Weights of a small GPT-style language model, trained from scratch on English Wikipedia.
Size: 8 layers, width 256, MLP 1024 squared ReLU, 8.39M parameters.
Architecture: rotary positions, no biases in attention or MLP.
Training: a variant of Adam for these matrices, 126M tokens, 7709 steps.
Each number is 128 + 32 x the weight over its row's rms, rounded and kept within 0 to 255. Layers, rows and columns count from 0. Numbers have three digits each. The size before them is the row's rms in percent of the matrix's.

# k: layer 4 attention key, 256x256, rms 0.0589, rows 220-255, columns 96-127
# q: layer 4 attention query, 256x256, rms 0.0583, rows 221-255, columns 96-127
# v: layer 4 attention value, 256x256, rms 0.0528, rows 128-255, columns 96-127
# o: layer 4 attention output (transposed), 256x256, rms 0.0487, rows 128-255, columns 96-127
# up: layer 4 MLP up, 1024x256, rms 0.0595, rows 0-16, columns 96-127
# down: layer 4 MLP down (transposed), 1024x256, rms 0.0562, rows 0-15, columns 96-127
k220 095:060138083081137114105168093188099143110101115048169162117110133110135219157097105113112118119168
q221 097:099122144102171156163166149127138196123069130088167130072172128103134126136114167112201120121114
k221 096:130175164189133091136106128137194108144149130143109136177118126152178086138148150115113058128164
q222 093:121152145120152104122162157103152149135108152091068147099083112130112122112137119082125159155130
k222 095:112135123212081101193125121109132128118156114151156116154124136127160118121191091106186122055161
q223 097:134166143130157060160118113145196186164108108159181108116087147142131118118139074110161169127099
k223 097:069083149184105112116148140128098076090144142103070118148119177132130110105145183146158187144147
q224 095:133105145129172081161131131069067108125136142139109067099123174170159129125119057127147180116135
k224 092:126131076166118181086057103121136109147115147120130095095127129145151106129140101125164088128078
q225 092:118101160106170106105119121160122129148141147105145096094133122177167109125123117130185163135163
k225 092:133081083170064125135162148131139145061146100075075119197157148146093098126134121062117086122097
q226 099:136141091142093184160162166146166147136113119088087155153116107107169110094155170082140154085145
k226 098:082052177117141076120153107142109123141125142139133061077131128109131139154111145128108158157089
q227 098:151113111140121155130166078107120183086132111139107140124097169084065116136073153113073165145109
k227 096:201139138170162092130093140186162114146135101159115122108116154175090057119128121116124123099150
q228 095:116111096138154120152130158082168113097161135170153140177097172099181147151120127145135135105116
k228 092:187153098147080154140146161133148149139170101174107167125188113140133132109132153175138161104146
q229 096:093061194139094105084122131132144114178175139166103132116103134173160145160139054097137159153097
k229 094:168065091187133059149151120058130129150109144188144148093163148108172098143108181157146121143098
q230 098:130142108090191141084131112113103126144114094126177095103175092118134143058143168148122127100158
k230 096:176175104127131139154079114148141094084112139081152133110095154212156132085145127112094084142109
q231 094:158062154141105071135135076124118104145180157101106091133157131128085152104074086100127122155068
k231 095:131036082147090130175157125060093138099121097139098174180147183120151107121131161112112045083181
q232 098:151156129115114184167130138144156088142138146074122120138097136155178132101102118118163120118159
k232 095:111067116083125041102153102075119126124155117107153102200146097052095161199097067119127166098132
q233 102:124140176032158179065108121135183089191141167146134100077112138115117141118062076123093127156133
k233 096:153099033159129064184075121047125097129159148141151144133171096165150130136167162153144106079118
q234 090:152180042066141143081132163088144140108072091165143152095109129131134080148202136122136144074133
k234 094:097144194120133169141146100112154101127151145079152091090109134124091178120102165101114145181123
q235 094:134113126170132103139105097070101130159138117164062149115158069098128144137083162111142103119148
k235 095:111118101070077121123112164089142091151083112111082134182146136142076115063130132084121112157143
q236 099:112145145067126114159154120122087238142101138139125121106116166141093136114135132136145135082165
k236 098:102168135131166143104158166194192095106147158095158106142125081165224091139120116163141137155184
q237 094:114106099132145141131154059119103117145175174081137118080110113088082141104123116159166173157181
k237 094:216151133121120147114047149135151134132116111194088114180147118178125068152140175089100061119091
q238 093:162133134103011122153097144170200076076143114127098141187131151179120156138111174156117155119157
k238 094:130100143129128147130136108156153140102160092092151147183134186104088097146075160136116128121048
q239 091:093175118144118150098121094094142152075155135110080127147111143141096110112124191154151146121159
k239 092:099106111135163129180149103160124153190125150084154157066091134084160181120058106116168169092159
q240 101:100134151200155152152156121104149122099114130114105128155143073100081111170116123151124133134155
k240 098:143131160136073111117132136104030143172068149136085174095136216086127172100141077063100202120129
q241 095:125138182124164061149118156163136133169178095138106131126180115146131073140122154078043157117138
k241 094:106074104075168099120200121088152113105107142137157097139118127075153239118112096166199049155135
q242 090:088143140149098138117163101095137141152105108110146145083121127137144133128133136125171111122119
k242 088:181145125134097093098109103182169079149179085157103139165087088164107094092182136141109117122167
q243 103:152135137146152140113081181171116082111139100119117128118116125120141103188099076142141084159110
k243 104:129127049091155142143109127060119150139122183116169155067124115131091159171162113126145193099067
q244 096:120156187190154169104129135148159082148138109126153133121110087149148099165109125138122134137139
k244 091:130151147145107098080135133140093192103061123141099118128125149053151147094122146129132154126109
q245 091:106146087180163107146073162112154132115121143131066152124119097165183062113127125117104141097134
k245 089:152132177148166126096161168141204140140127149144176101034104127146162215131138102140112154095137
q246 100:138129133083071089120170135119133147096124148119163136133152155146130107164176119168120098084127
k246 099:103114128152136114177100085155147090137133097110159067162114102103143097133141096073146139104111
q247 095:102127133160130075117146140137149169104144112112115158103134149151144146150149198064140152143158
k247 091:170149126129095157152063099189076129130102115115136068148138150150132052156115147129097077091084
q248 092:128089130106128087115102106174144073117086117156116118141159117143095147144065112106110134121062
k248 091:150082075132102142117145159120107072171128138148083100188164107077153139070195139134170111161107
q249 094:147144079063121222131127175124171123128080117148143089156178172159142141101062142115151053078080
k249 092:122125099135145108145107121163164134133206141102143123103132115148132138179163067117141153147145
q250 098:131150200168122120125095118085114084132179125169192108131107093098122090149131120149145157098131
k250 096:159012107155060100099166142140112153177108106127154128151197142120090111125114097081125093116101
q251 100:134114205156156065162125069122134125182149151123084092174167121116111115124144139107088170144152
k251 101:192067150173117087110116106170082127082097102150129119144143123100130100100111123141121090130116
q252 092:145074134103155141100092127109102127108155174145094100115116115124124141112085173160103160167120
k252 093:217078101125142120141120171162182147172090098125112182177169177162118134146121101088113063130159
q253 099:117135156129147122141110096173098151139145129123186135167118176129126121118192165089153166102187
k253 098:125083166140146150079189107138124154094164138181090087151133089084133115078120122139086125152150
q254 089:116178062068159155172071168069119155092109114147158120150109110108125138136059129056177133156133
k254 093:089132129158115176097134089127103122126133119119111116101138117057084165085163094132148141146124
q255 101:129116107186106089107123184069136122170103097125178075105163114137145138111097094141162135122129
k255 102:192137144115102123128073102150142097131127138116085119177119106123025138119135112105128079180119
v128 119:140119166148079212136133110145083109135134163208082119111123187086137127131087098094090142165168
o128 119:144113114141120118134111174128107117146063073129127082165129182128102176094072058144103124147194
v129 107:108100095077124093068152141123116186181115126165110125118098171088110133152123160112106135134150
o129 112:097081095199157106124173136111132157135169136123118107114158096098152169094135132112130115142145
v130 113:116127148179128111232148080082105110203127165087106085155104163154101128117157109156157139143099
o130 113:095183016098136116129207126159104097074067104082117152145133105134103123102111138185154137128169
v131 115:108134122114136101160094157100140195153117174137112134135134105125110130125187126103167133108124
o131 113:184126081148125059137104122086129119107174142116171119114120146083129119117131190095090153121154
v132 122:126155072148156102180134129136150205135096162154135128117114088128161124105113168099151109080194
o132 121:069128121175137163135081128137168152146111114124134193161121108114165142141189171171136116124099
v133 111:157125100123119160115150100121180140152126137181109090150133122119117098111150126143120168110115
o133 113:143096109131198108133153127133125076159106129151128170145096178120162164127146127117086080114171
v134 117:109114116111153175085116165119122107149077148123053092167172102117156130069119179120167140141148
o134 118:170114128191141166150130166165097118141150136101134136172111139120127144135143102157129065116114
v135 111:111102100094144129139127098082092158095094127181114097144093108130138142137115114112086113141144
o135 112:110115128133155149123114147162082152087127087098103111158137112091159166096141168126131094142129
v136 104:129137175135080161087123166158103090108099102123119123138092099142119130193192127110182150093093
o136 104:148136121178157157114178055136108094115105172147111108087114152123078111132130141085104179116095
v137 116:149134074186137126154140131131134118152132120100179162081097117102062070116087132152159126118125
o137 117:136163122163155125128074158136145137057193171131117149141087099143079083114083106126178167141147
v138 114:106165148188096122208150138161161094156175073114160131126109130079143092147133136102179126105148
o138 114:130152129213149155134146144171097062131090146148132155118089172078106062155150101204097189140148
v139 115:121109143149086143070158058073102103157142146145136133076122080116136110184104160140147119155119
o139 115:119109149148130139177209180150077131115115157149139113110133110134077120121130101118092130102155
v140 113:101136145085119169053139138129093141099105159169129100122137103142100106119153140139171131132131
o140 110:102119096138124109133185185102143133081153132123092079095131138118101153139197175118098141117103
v141 112:156111153135096183088169125132159123146088107129091100085113124159161131144103135072135131122109
o141 116:060106112115148117104146141083156148198116090110170126119124167089192186105069152109104066163189
v142 111:126157168153061140091169061139133114113120165072106163120122116140121167171140091081145102159114
o142 111:113168120108095142087125087134103134102129107150106092068140148121147123077120172137101156115145
v143 115:130157159109080149104178136118169112127125133156099113122120138123103138105150118110113150121111
o143 117:061111151190191134165192140169073073172096153135095111117195147165137161119099090089150011126157
v144 114:139196136120081183181117134122124175093143150072156077117107131141118108151148164096123095119125
o144 115:159080166125086141119039114111150120156126143128080109069151150141132127152110084149116118113165
v145 118:133130135168069190171155110111139095163106116149124106124082108156101122103163126140149152091099
o145 117:065134074111140080126161096114121108159144108141146113087136145057153148098137132148083151147174
v146 111:103135140103148064110097164153084221130127157089171162134160132087082122076081074124099128184142
o146 110:201098136110118100143130080166162126146185141099172096129120118105109149134119155104115173071181
v147 108:122129097141073074141104156084131181151073133170168099117101153086124115174107128138101112107169
o147 107:068141137165140116146116106131098045125178141123116115099144176046147218118198144099126181137155
v148 110:102103095119081086139156168105186115150120139191152125120119190154147182145113096093070154122092
o148 110:131126071151134098132155124157144155115095168158082119116072086114125143158178106105145112213162
v149 106:109085160093122133144153141080151036143115107169149138101121127161119137105126122128181137096098
o149 111:082173131126129112131111162067099108094135164128142132134100111150143119134137167069175108140084
v150 102:139151075171126146093173114101130106148130113155151116146092069122092125147186186101171169138110
o150 104:117142097059129125111132120166196157151107157103140170197064102135085111135158176135117117152076
v151 120:149158106084137147095113148143158139160068131167182161140125119084096175059034119125154150128184
o151 121:103084174119142139124122170116169132246066126090110177181091063144177147153126116105146131177106
v152 110:147105174136171176112176129125128149097142105145169151100133106136151106172075115109109153141151
o152 110:068173183118149133169132134086112167130065104114147121072156117174181151089113156152145079097094
v153 118:138156104156131067104153139141046159115093132134167154130104142142086153140121142088163122120097
o153 115:122158137189095110085122173118173103142151167094179054150132180136122147154148046085160096126101
v154 112:106178139161097168120160160093203116116108116139090105132087120123089129146181146138101106149140
o154 112:096115105126147176144158151144212118144128129124101114134100149168103139138130141118095119122175
v155 104:103101104180170182105100124084143119130091112160060109098165131114184113089094133087104147161124
o155 105:113153121152053196173158158134066159086137100119129112160093162120125126073141195110147132168137
v156 114:148112142196065124090136127144104160125077114158104102094120200119115143099088174131103120126125
o156 112:129154059137110146131090141130148141135149106107130104128102168043154159096090036134130085130146
v157 101:111211146119137151130147148097122094125165175127154155140118159131140138110137117130116107134176
o157 099:146126094160115139115101155061132102146110147130104175100123115117154073189158155142099141167116
v158 112:208066143157154111095137113107150081142154035137120097112102142147138151143083112127175146119136
o158 116:102190171186187139124091146125097105157126099101126091170159136141167141137121100109170123135110
v159 113:133061155145184144110108146141149124137112159110126146058128154132117135168060101139171147094125
o159 113:080190206142142189147186141108086100145172117100153156092189107133166103118160171117154059127153
v160 120:088124155168138099138096153096135110062195171124055183087115120137117113148159126136157105117121
o160 120:149157131150044182129139141182088166084148126179128164124108146078077038152091143176129119094102
v161 119:128196123140117124141094107097114187178122148102148077151148140157077134066081168128194145171088
o161 122:109128131122103141152181103153139111255167142123106118134117077085105090113120106092089123136175
v162 107:119168169100197194114114142170106200166103112123136128148156156137136122081128119120159133115124
o162 108:146135171127065174154200123102167196133128131122145121157095189099119123081113124114127072127107
v163 123:128150131114146160111132108117082121161134085172150118093142138146129135138116173137092147098136
o163 121:154118136097147171079120144149199122131125179092108143082173123115141118194143132159082087136101
v164 115:146120135149093070087050171165136185095152189089156119140107135116110119107165152093201106121079
o164 115:131150108107145083106157095126125111112199112168122077135113122131052114097104127091133179086129
v165 116:113133139078056188122123181151143137111127151092118078132102157137144115112129177097139156085155
o165 119:098125150110117135089156093120116118158088122132111140119145085127117173116119109111131061161117
v166 108:110189072125148139152080110073150081171116125180089113090089079146165144125114142094143130136136
o166 107:085070148159129177119169200080126109135127082160087192094198120112118100137194121127177128189145
v167 107:122168122110080191106124103064117167082083135124075159125099104154147151161084106220123142135136
o167 108:140084128099055116117114112099143142161128073143134156061130164091147145137144149148130101148119
v168 112:115123134108147127192115132155152128150056090176146124143143138151113161113058058091177125129148
o168 116:123191178172126113145101162130201124182166092101126126147085187128104142128115069125145120202092
v169 100:163092156143135147110093161180139072119198183116085114166103140132091162111154127147155138152153
o169 098:179137136156138131139135182182130113073160078151137111131105135179086171100110077147148098083079
v170 119:122165137152152169111136089167117111122117139116073107131116137105118135147180161102138136148114
o170 119:162124149134147139095146160118149108069145144095092161147172167120124084142100070166124049195091
v171 113:164086154106169144080099171146115125056117105145091176100144124123137169103091141125133091144168
o171 113:152138165122101125139132191122143140141150093103175071086147161151137195163137115094159115073100
v172 108:131096152165132150078125119112134143125137118076186122082145133147131100129104131068117167126157
o172 111:098133175122111171147107083127103129121109122094151142175066121116111154084107152072171133076122
v173 112:133114156129108162051118166118173066116116154121118105098163154095099116116155128110185122135135
o173 113:130096070084162101119151162125108107110154128165127123037116085104122185127111161120099076105127
v174 116:118138163148102148212133162111110136128123121107124106092069168145158120144080114167093109137097
o174 116:093146099121091157095146121122114095140125128124099141081109146116173063154072152141118151111177
v175 107:141178108099172115098110157080099097177157128073139103124107090093160110154108145079140139094135
o175 106:147071190105090168105146152093174135127162090117127197074135103148138086104191138145150104122151
v176 111:122136145124125079102143132078139190051086188113122173101185178138116145139124152177054129133207
o176 112:164106153126048137126037144116134187080123181140151040174127118159144097100099138093089150096140
v177 108:118141133084177095148138131101109136136154148119115163106156119118196093146161133145077130143160
o177 111:150089140074106165124081132151114134161169073142144177124137132165152044144122147198166168115089
v178 114:154147161144121104180122082137114154101087084096203132131119126151118100158173119077147103104090
o178 115:145089177167169151151072079140166161131084182127111117187127170168073090153152105132101128099111
v179 115:162160125165145182068136164166174139150108097131099069144165167111161164137124205104099124118104
o179 113:101096069098203138149148131074139065151059103107148148111119123121175177123131094155152078162110
v180 115:091141130049167158204101095144125104119121174157150114110152118151151163113149095110154159131115
o180 115:098176139139032150135155150135136157125180152124153082151166122066106087068167117117092133152116
v181 115:160043114094093084184101161140119070123119154100124126113159093151185157139153096121106125125173
o181 115:102149132131141054121090161166116133109136099113167108126121097133145217091085116119133051160166
v182 109:138108103124123163128169163066144089094104133152110136116143087165065124092161151152131117135137
o182 110:154123123121099144137099118099148158150150132138141103095122117120127179110098189090130069071171
v183 119:122118092124093098145153159141123066118096071110129096120130146153147116152090110167092130075147
o183 121:120111162119130065109128076117075103120105175154140099097152131121114103145106124124059115104100
v184 115:156126071115106104144197124126102162135124179091137168145133134115136097116126120157133169130101
o184 115:091131111158110148142130118167087134192110211100105116146134118148105139136142087127145158180206
v185 120:174138166111152125189147132064123119074126148132099109143129112138172101108077122143095109188133
o185 122:040134099126110152120123181086070102143077134127128169142134138154185144135104159205162097130101
v186 109:125126142099168137142154055084120163107105086162130179165131142147158133141112111104116098120089
o186 110:102109141104097165110103206174185177083130142117170106160081139138100168155198090115070129173080
v187 117:151097063110187135142150047126152125152156181151040104148099138173150165083144128144160119123133
o187 121:167124110093144175142139160127162146123093126116107155177141113182168126089139126160179155129126
v188 115:124106098149122157171150059114123134130166137142160141115135074166193140089174158175138117135149
o188 115:105085167115135127158121140173114188111093121157160163183135121204076093089125171147133130123131
v189 111:109109116147142097140144172131144111133068139153094121134101130141154163143095138138169102140081
o189 112:075183120127161124060095150143121134121199107116141153102137143085159159162158129151084123126141
v190 111:142105098176166105139128107126122143091107133064144105157130106121174111106139153136169142148099
o190 112:127149137119172126163097096145091151107076144096139106195098120184153086113100125125164143095082
v191 107:141141120144115143086125053102166156129170112131171169136159087136079101104121140136139119133189
o191 108:115160116093161098155151118123120096161106137096119137153089118064140184156183127120122134147062
v192 116:157140136091127140141129150100114050121163059169172097121127051161121173058090145122163114161190
o192 117:129111168120149137061138183133109151146099055145125114121157090135162161132136155118073147139123
v193 122:136109094154122160147121108095129173107130184108096123140095044129059097110217136210133140143141
o193 121:139138119099118090130132114158186118120127134146064151134122132149114124142150106174154160118175
v194 108:168120110141154113095104115144122106096172151113108152098146124101119114167100170148083145164135
o194 112:192138174110156129134100128133081082106104212135119124144138104195136081135089131125111145128160
v195 112:121183126060130095141114115135151049224093147142165071167100105150137129161097101054157143105083
o195 113:149118154141146142126122153124147072206136124139057174063136140159125091119138097153161081183118
v196 111:172128143130129156126104126108149136110154109217114148173118139130087173112179118126087151138180
o196 113:182127199157140096171146138113108155127145142171155102188157116168099161087138174070128119147132
v197 103:141100138131041153058140094103147059096115091163137170143130109132166093151132085148150145154089
o197 106:107113093121107117119134139083081104085113167157083134101095161143108130137104171067117182124113
v198 105:120180123065126099093149094109119060123068149080096195115161123132116134147105110164143164152120
o198 108:158129137128129131163182121096146124148087181162139148087149106097108123146144117150090165146118
v199 117:131077130185057136153138124157118117115136109126169121110111143121116133134150101073110174100085
o199 118:109069155158133172141129022130045125077119135168155135129109153140090145083086175072157093082174
v200 104:149123167153110140090127155134130144116137138102172089117158105095138145142106118129116152110077
o200 104:098163077129161125142140105128078161092119169131171072137138109134161105060080159113082134145112
v201 120:129127151126082159152108129145130094117145095142090164102123093183119153104151145117117127134134
o201 122:185143132181099122088068103174131179086124090119096096118083116112076152169121169054116153093181
v202 115:174120109140096151169133114220124173123166131089174161171123088123118114152178168123135117136154
o202 123:149156178109185069119135068160179143158094138146111067168192126181096082137132091112131136083145
v203 107:150128067143107163086085116139102086085102161163155103174126135081162099081109167108100105153162
o203 104:137129139151121117148130145145126129152092143130095070192163081108081132144099086156133066143089
v204 115:150096101129143136160118133150160104152132111121148159124125096142131132142110135097201182146100
o204 117:120097177104163085160196102165107125123140114162158106136179132169104156122120206112085169132118
v205 117:110187149141179103076164148082140136157136145129162097193136143143085115072126097140123146129106
o205 119:128102119104073148091141194126220165178159088110129140186123140131139084091159227124180142122114
v206 111:142155129141159138104175067100145164169139114189086125160110139118107136150173148077143174108156
o206 110:087098022070167119086127135102168122143065108117122148165124115102119100137105127149108162166122
v207 107:176103111139142137170169118116123067124148134088092107083112144107130101099099131139142139142118
o207 112:123104080124111127086133090118121106078123129146120087054130143126142149087073150181084099110146
v208 114:151155145091113175126184140177169223147100097154154123148090162106070111135147149115172136110138
o208 112:043114141102196107103126091059169098197122100082115121119184167118158171123129109120138125120130
v209 118:120077119123100127156089131147125124136183119170137118133108182078152106131160129102096082078135
o209 119:180064157142117157157188152175138121071144097121051131124089154124113140146197113100138135137119
v210 110:145066107137092158133102096151051145104156143159146174161099094116148118188142143047125103105161
o210 115:104056195137146139091108154094128162135122108147097112170148133105099145156137114142132087094109
v211 112:117071136162118187113150111117130163143147153176063159145142099180162188105129141122215114149137
o211 114:082209081084073150079171161165122173125127091122121129188093087174097144150129157142156133150106
v212 112:108140155198145130160158138106125131124123104103125104169148120121124090156156125160119110159154
o212 110:143132039177145091122119190103139120093098122112106201070119137099101119173099110194160157138117
v213 107:136093155138084165128178123136111148099119127167160162121133105145146103134097131137091117145136
o213 108:103128161172100119133128174123107117158161121147172080126146151122139118167170117124132112124169
v214 107:118152141123080111166131136148130160143137116191105181183109171147142140098158099119107097138136
o214 107:201173118181098139168141164147122136098152192130060089149171174158109119164163076108116197154112
v215 113:130141120152086178102195145106108154072143118153073150108121131122161116200174157079174102117109
o215 116:103160116199145129108146130122061115094128129147155137083179159095107097163129127134118188131120
v216 105:094141130145103164150143177144189123144098104149136089134085197124160157162168120123208166100071
o216 103:031152170112180158134093149102113098114154120140147204103133190107116110129109103155122114137088
v217 107:153114131144174130086124138167131124092138124170120137165140126148160141104197167064076074121161
o217 109:172110160102080052105097167100165196119102083146141097167112187182147133114133105160117088118076
v218 111:127168152082190166105119125163096112139117156068077085170157154120098118140101121070089111149142
o218 111:216142153163092185181117163140195159128119106111161095102092158118133161132132093149102085138134
v219 114:110153147103090145121074146104115169088122171088106074079117126149127117146170087164105143114128
o219 112:099107094112096147081148042061117111169150098136111131108157101115157098099125159107165100089166
v220 116:119133115129073195195141100134123101135119115145149093140116070111125117190191111132142168152077
o220 117:123161100115191117185169114167137169143121132158077121065138132106074123109129063152095089180130
v221 116:139143093111108155154122111106108103096127162110096117133165140160183138116155138150150098118128
o221 117:117117148157167150201094188207069156154099137122114131136114141135102121120100060137134076135074
v222 112:164175069170152182109117085133095174147128092135194144129128135137155123162070152159134135138162
o222 108:057178146115108077149126147062188157167094136098146093109144075114122169115141086132099111150104
v223 117:107173142134110201198176052138184115098125104168140132116089114123095115157160105082134127094113
o223 119:083147123160125168094158182137225164106127134116077127162142164100120116107113117105148088141092
v224 118:087200095126120158092113095141110150073123171082138147069123118161137137113105092189158119114137
o224 121:134186163080036188118137081134165168153150149144144131106133067116103066137175186097121176093098
v225 108:127188081111161101218080105171146146158142113171136098123087095141108143090142134138189120109111
o225 111:131131152137125116107167138149205124158181083150071136093131180063123105165171078152140133181099
v226 107:107125146125107190123141070147148176125135154158103118111128109145067080097155131131183131104098
o226 107:094162110122140096162164124111121118030181150144125131115140144133111143078080164057131176081139
v227 116:144128160102114187068105099142091202066110134105172102140148166104152121149155104162123129134144
o227 120:158113176123091139156096122133127116152160137086103126092135206110121095130129099137164149135123
v228 113:138121114102148150190130075112104058117113133149090129118139063182128104103144131109127133100116
o228 114:202098144108056153123123184122126142091110126149119104054170130147091176116105122144132085147073
v229 115:172111105109114159152138014127092099108118133109179047135083172140111153152178098144108136075085
o229 117:168100148067137121104102081103114162093115150124071137141132115147074085069061112154110023134140
v230 097:128196104101122097082104148118125149157126132127130145080177122120099109186137135152068141136123
o230 097:157112117155171142116110100104108048166173152088171111071154125082150105119124151119160114114118
v231 106:163102102161129078087105064105142075131126149103059105083168119129128124143134159110068130139167
o231 110:163133068144102105161067165130062119066104130116151081162104135148134108046123116150087105162179
v232 111:159092114122110136126131093127144123061164148140066101148065105158120115108070125190137147093121
o232 118:103096057103132161095153126136173157124121115127090135067113112118136209151104093149123095119156
v233 121:139161086088055106128109161125139102113179141097225116191166149163106090117155116068116118095091
o233 121:166161188111122098172100074129163140156106172113129095170061101145102189096140138099111094056137
v234 102:131131142136130134107131126182133181161076096127133137116060136130119148137157073155041095121085
o234 102:096104133126117157113122100161159118127201112117155134087134172053127151170214084138113098147139
v235 113:095120145101160089135145092138131109112127097165147161144100055136148139129079129105161118122130
o235 116:114168118150117148122141148180132146105105111117146096171167153052141113148154201113074206132196
v236 111:135171103167139137197143038102156166149156087174214095141117114157138112088087077171105115139159
o236 110:052189090186073117163064122065108174097125167126081136208096122124192076107172183133089168146132
v237 112:152128114082154168113133079146122106092056114111137114134185078156159130101120119175188160153085
o237 115:088183135112150134126133155095104143207116155103167103110154095122131119117165104113133058149087
v238 112:090178098121090153238129102135111163113119126142128184144134085126140128151148138142152116130131
o238 113:086164143131123128137117143147176121151139112134161126101149118094103134159146049189144171145106
v239 118:165076113136172185079139160121124156164097116130098140165153123118118151059052155127123145133168
o239 119:089092172171182110185112140139088092184089075131167080176157128122169252157118093106135113073161
v240 114:136161127115137133160098114113158170093153106179115131115116105142104140200153116170069143113140
o240 115:122127081172175118148053186110163140121159120130147141088152108136166109143166097135121068184067
v241 105:116136132156157154096177155146101140081112099119115138159098122141128137136114080058121171103108
o241 101:163141123135086113064083122069147107156135102131155097096170165127153123120101106143143123138130
v242 108:122204098088100152131150112115138130139088127131099122112129135086107132091121115134146189161105
o242 107:042097086131117185149160101105145132170111175157095103143141127118113167133139103078084198150174
v243 107:114152112118118132129107098120159096021125192078051164123110192156122094099167121098098116150132
o243 106:171147085119090183133166118145087137083126106151105136121155087136126121131131115126108081170161
v244 114:129130112050144086060090170106131103139066121109131181175127136162121164084157122120156109149112
o244 116:151159170093060123115128145176134101175165136094151120110111165138127182171162143078140125122163
v245 123:120122163102107112123083173165111154135113105136160121138153114146157162123140133132089164123090
o245 127:094162129122098112155104057106066114220063137132133086179156094185125115177140110104171166185119
v246 105:112162122144118117136129128154143096141108099092194147142130104167162137140096075100159117105098
o246 108:136182149153145139139136113161107107139083173125108169142120172130123114145158154076129158112096
v247 120:135083161136136112065147158198133120109095108100143121133137178156156145103147116082147147120082
o247 122:144149101093113120075137102080102151141111116107152106141105164152073144121102160084140132090135
v248 109:122138100150084124143140113186139143132130141067138190122069134119101109173128125111106171121127
o248 111:088118176179116126129116013097105079143105127126126152141143137080084163166101096115124124115143
v249 111:136141131131162155149158046130113121174087087171123087110132129094151125132078134160127150132128
o249 110:097116144081147116131133146055121115128077120118156078153157143182142135107134175140115167136076
v250 116:108081155128098134149105090098170113104122130252123127132103143130129087121108169098133131122145
o250 118:086111125147190133156131159158095134102126158129123144155123107097150190113155165090110077177114
v251 100:096146161153079157071127152106114115153079156108188116088093112156157147141164124095159119081077
o251 106:046112145113108161107160131126087112153138159157123106038155137115150126166237140097088081121142
v252 110:104133115096144073156168178091123129148117141174122154190118117154124117093132071119196120157108
o252 113:085125129142045129087117155111098140143213100141139131155125128138113161153161168100113176099138
v253 110:123141157121108111134124161134040198132150152123153103109170131135119116115194120149128060112095
o253 112:162162071118144091117096164124124135103172146108102103105117127137102140158149105099157037087101
v254 115:129142120107172180137083078102130083165138179135135103189100166112096104118047115136076171124114
o254 117:086119102115131129165158156101111113146083065141101167123129073078155164100153120180139086197171
v255 113:121148134114095116138129159171149142114163213125128102156153139156105162114173118095116146158097
o255 116:112118120128098089107148110147122162168123139127113068184157055145093092099120084124085141156126
up0 106:088165119077178166160131124058138146148130159083149106159132076163167164065078139102090109171112
down0 106:083118088110106120127160157135158105122115128146152124175193118068129180142097154170098089062124
up1 104:121090160116158097108073092105129094140115115126204137110135152105155135123102092099117142138087
down1 103:098121113072119206115090155160069140076163165118099159087134136097175110154149172130161046151190
up2 099:129135157125186081130105158114122107087102115131177113140080106143081121172104117139083146166109
down2 103:080171128167152118143134161133091112160141163081141090112099132112069155128171106163162172098176
up3 098:137162174072141127157080080142113165064071107119112080148116075085157131111084123145084132108145
down3 100:075165068171139126051169206099143126143156142103060125122140117113091120082144148125123112173147
up4 102:153166169109134162130131101099129065169093119151133124116163083109106105160158123218155134190141
down4 104:171149107158144119128132117117110151091172170075085095178117131085135129117098155111160131074095
up5 101:156048133151132155190111133137128120164087131099202167143171115118118142102109090094122106122195
down5 100:123164117169094118120130161132091164142159179142130110156182110131147140111123159139175144129127
up6 095:121177203158145144229185106080121119101142174143127081148116094117170178107098143089145165158145
down6 094:139132095165106122150127144110105126186203095114086143088092154092152083148165103199159120066141
up7 049:115153210091150154113161120114120114082116216084138105095155124100137180075151148108089170164124
down7 030:163112135114097120129153118122135114154159095116169128149151122145096136162095116188143125134163
up8 097:109061168074084113151092097099137109122068153110159136160109064115067131118140120124144164111083
down8 094:164125156139158117145138120103129059199171096127122092099215140098140128134136150126066083110170
up9 090:132156101140149134165124159101114136158114129097137129151102088139170120150137160133170191154086
down9 096:086089122134173172093127135144153102073169069141124096129046137109133097156144159148184164133118
up10 101:106116124148147111107146163154127144086095125141124056139169106098135122106151160116048153161154
down10 103:105137171105095098105128138179092231148199078133136133105102173105151136119137143096105133113159
up11 106:069133136156151141110175156082138151138156120132103159059151126130151146141102125089170121177154
down11 105:146128096153144117166152183103084119165121102112153184146183151084200094138089087138120114162098
up12 097:128157181108122107143100116132141119096094177131171134103117124142151100114056127099167126094125
down12 093:099110136104179147138167160073108099151123143124104168133185186118166143122101104108152091127142
up13 088:134122142110189064141143147157111141094156129150124127147066144114136092130122197164115080187112
down13 091:097148106168123141168097212162167138104141155108097125101139137128128160115113126073084142112158
up14 098:144064183161086158096124126149107083157114171135165121132139142102122159127139155144161116161079
down14 096:150095078097123120153124091137134173149165101147107042141153147115123093134187131084147088134130
up15 052:066091143131124153134148102061122142135111093105129105080142096084143175106131161119105158160120
down15 034:019170056073153124136093141179127088176071087077129141156101136116107120153120115114157121076120
up16 076:080088135119186099080157080114060169165113137147107128103118122058159155122104145196122103148168